Part of a small language model's weights: width 320, LayerNorm before each block.
Each number is 128 + 24 x the weight over its row's rms, rounded and kept within 0 to 255. Layers, rows and columns count from 0. Numbers have three digits each. The size before them is the row's rms in percent of the matrix's.

# layer 2 MLP up, 1280x320, rms 0.115, rows 391-424, columns 240-279
098:129124114135159120109120139125099107161144132135146163101125167178124136095160141110102142090099132138084153110090138149
090:079148127141140085142151106187121136123128074123132121163152126130120102145151137112109138118095121175107147114101132109
094:150116106116135136133122165143132136119080110138147189125126104119116122107144140119098118119121134145109108128140128136
091:167111105115150149094121117126158095148128136128156172161128105129106124155099123118094142145148100136116143106110171129
099:166119105096131091107154158110136106127121108126148128121085105093094124155147132133123148164182141139113096110110125109
105:101130111107144117122124130116165135119110150089112122131127118143114100135158101168119121166114100087127111115105139178
103:146119089158140136128098154132171170144147111169121118152097112122134125134134133160126151135104107175152101129101129125
098:114144170137125155118173150126097169148142161170147096126136108113127122096102120163151137085094144102132109078110149135
101:124120117106127146105124116156140166111153114118137121136156092172148123130138119145136091140128105114134124105133119120
103:075129157099124147091134093156134123126159117141129113126153152129113126132154125173142142120137155134109108087110114122
097:076093126123110099071120144158112144102132127094139092128110119134129133105130104143153120153133107147137196119133108154
096:082135141176156116131096125135138144117097145128098163099128145112138111105149114125135121070115103138108117107077125099
089:131139134153125164121121123131107118117091168112157136132148141092126096157196124116066139152148134121125097114111089119
098:162101131117190132097105134108103155145096109136160140141135119185115125162118156136134116078121134107126124163157131143
107:090127139122134126186108123094176137126122095140135107132107146120108113127114119129089161134152100116130138145146076088
103:131147138093121136123152188196119110146106143167107137103124139097146125138107145116136121136122156150120168102087082117
100:130135119137104130102116069115089135139131156136058119129158078155154126134163090110084124138149167111098145124132101103
091:123097110145138125156141110105122137124103156114132143104122118104105101136117113114113122153158144095119153127116141107
091:127133050129139112084100106129099101106110110141119131171116094146121101109151134139075159132128162171110161132154115124
094:121113113131125121160135102061122107134112145119142112112098121080085119145116118133152145150115172099098122081134113089
104:107122160127116147078164109153166184089154127150137125147145172154106115121166105143115092099116130119117140117148120126
101:125149154102167154104133130147069086096124149093095155124165103105091127120103111131175162133135116112150125118061104099
098:122067156119173119126143099070129111128103134137150138113161158138102085151125104144124099111105088115115140131098141129
100:143109121118102146106130167094099115141135101123137142121113133084150074095140133134173144123141119125144126117100114114
094:148120168114146088107175115150134113130121136117091164107126168149135102146177122130104072130102121128129109102103111123
094:147168109112123144119158148108147130111143108156137077145085129132149099083158151150158131129137125114072109139130160137
096:133124158158130132103151112134105132118142130132138110057110146148143145104135098152115158099187112092109180120096083122
097:131121129157137150108150166128155135188113077110118124117135152125145124148084133159167140141105172099124123083108112121
106:165115133128143110143131124093128129150129092087146112176111171106083087131137094164138133151169126105118157134153154107
107:112123121093140109152124120127140137146094091118124139149148108136161128112157148167179142153092131087123130123128125122
098:164119098108146126125138110117124087133147160157208085104144166093118146121134117096147129111120128127139147141100128132
096:102127162126145157094104158147157167163117143141153138133097148146101159115072115139094118149134141162101168102143108118
098:123122133077103145142120080122130131151109129142097124146141155117119097134160138156130128123121153136127088114114115154
098:117136168094116086137118113154166089121120123116150134123085146094166147100098190090162141123107114146134126125156116147
# layer 2 MLP down (transposed), 1280x320, rms 0.0862, rows 391-424, columns 240-279
098:079085126151124133139120136125185170138150136119109129130114110123104113124105092122161142142150191098119103116120105099
093:144087156084116114124129133102120132143170144097121114138125132127135129144063131160119127124146164126144119115128169095
094:110122116130053136120132131128115120166153118137137086131091118126108139144096081148142116171133120129140143109101105141
109:117108111172103161174139157112102116124125150116097148083096171151140158172179163131124129106133157112160143173125105128
101:138129185130120136138076116125081138153144118111111116148104127098140169113086130155091102165137146107102155096095167109
106:112121139126089162140166113137123145145116111149143126117145147107135076147102094091120106142148133121149131107140112105
099:119112139129096156166130129134128121126164116130143186101095167122093162139113151125098157129054143108126137131133133140
097:143126103133129113149101096170168103127104141119142099091148098128095138107118087113148115150113122139103090109200141123
094:109143112161123082186116117107087148156101115165133133127153109138106160131132120112082150098166117119141133132157122089
098:112130199115116148106115121134105143102102090135136113161094142101102189093131126109137135085106125115142128055137103158
111:137122128117105093151148117145105147110153102142145138125090154128156118154118140070128149136104123152151123140167135123
097:091134166135097110133103095101106103128160180129169146135142128117085126133130145081142124120116119099159139149090127156
095:102161111168142115145119170109106130086133148137139133121132161107106187108145181130143128095138136099140124157157162117
096:149128122124131151134155131147093121099116109104083144135151127101119112121116129134106134150141090108081100172111138141
105:115134111124129142152120129106156117142096115092112134138100091123129148167069110144121156136096146102102120180109079130
102:135141114099135138123107129138125177097124157129105100166146125127087119142141127104096156131114126146083136126140160159
098:144094133157127181141115151160151131103096154121118113111094117115136146077159129098118134107139114187150095120122138121
090:087109115130138155142133130108159164105142126141087142131109121161155134136136117128135141126152134164140130119115100090
093:195140122118136133128143141139115163170135134130118101106104198141102134123136111078148090126160067101123100125154083130
096:099122085146086130133160131095122143126118136145110133095125131119146156109152150137114117059207136118139116156122095166
107:159164130132142147078126137154126147159117143141138164125105120146111113103149168154130125140103085158127117109133144130
104:116117093113147134101108108107108135086142156158134133143156089077102146131147149141099121154163124131142126127123129125
090:168111101128093114127139123118097145103172116158088144129127105111118123120119174134131133123126100109151128124098161119
100:148127110106118096132163154120088097097103110124126128120155132120138135124132144133143134106149108088123142119143118154
103:109117103108132185161103087116114100123152128114131132117112095115085173125150137099135161109140145103163172134096136113
092:152151093115126142118105094151105118122169160132151157137157112129100156123114110114116088147078104137149107119163145142
100:109136132091124090132163124158134125100112143111171157095112117123114144157161126099101120100103158140151090103116151100
096:110107126129124145170123097115110156124120136126138096139183137108179157113103170141082132144139135127151132134143097161
111:111098118094127157181147117043157140130116149104121148114105122169163107138089090152136107078109104136096131187135077145
104:168093090149149110097130132117085132135132155119156132138150127092161094166120125170124112118152151118095164129117160142
087:152138115146094108131122128156132173107115143141100125133118112078149137181132117107123122165166097109090127118129158124
101:124094099158100142108120135156123135131146168124126111148161152137100136103147128143187097151108078162166133095119145130
095:145158067167178137130124166138125084131156094128160117145139120156154125145106128118138117118128131116149159120132143106
092:134114091165114163134150131120100119135124158111089108138147185152157071140162116167107140148183123146131149128124068122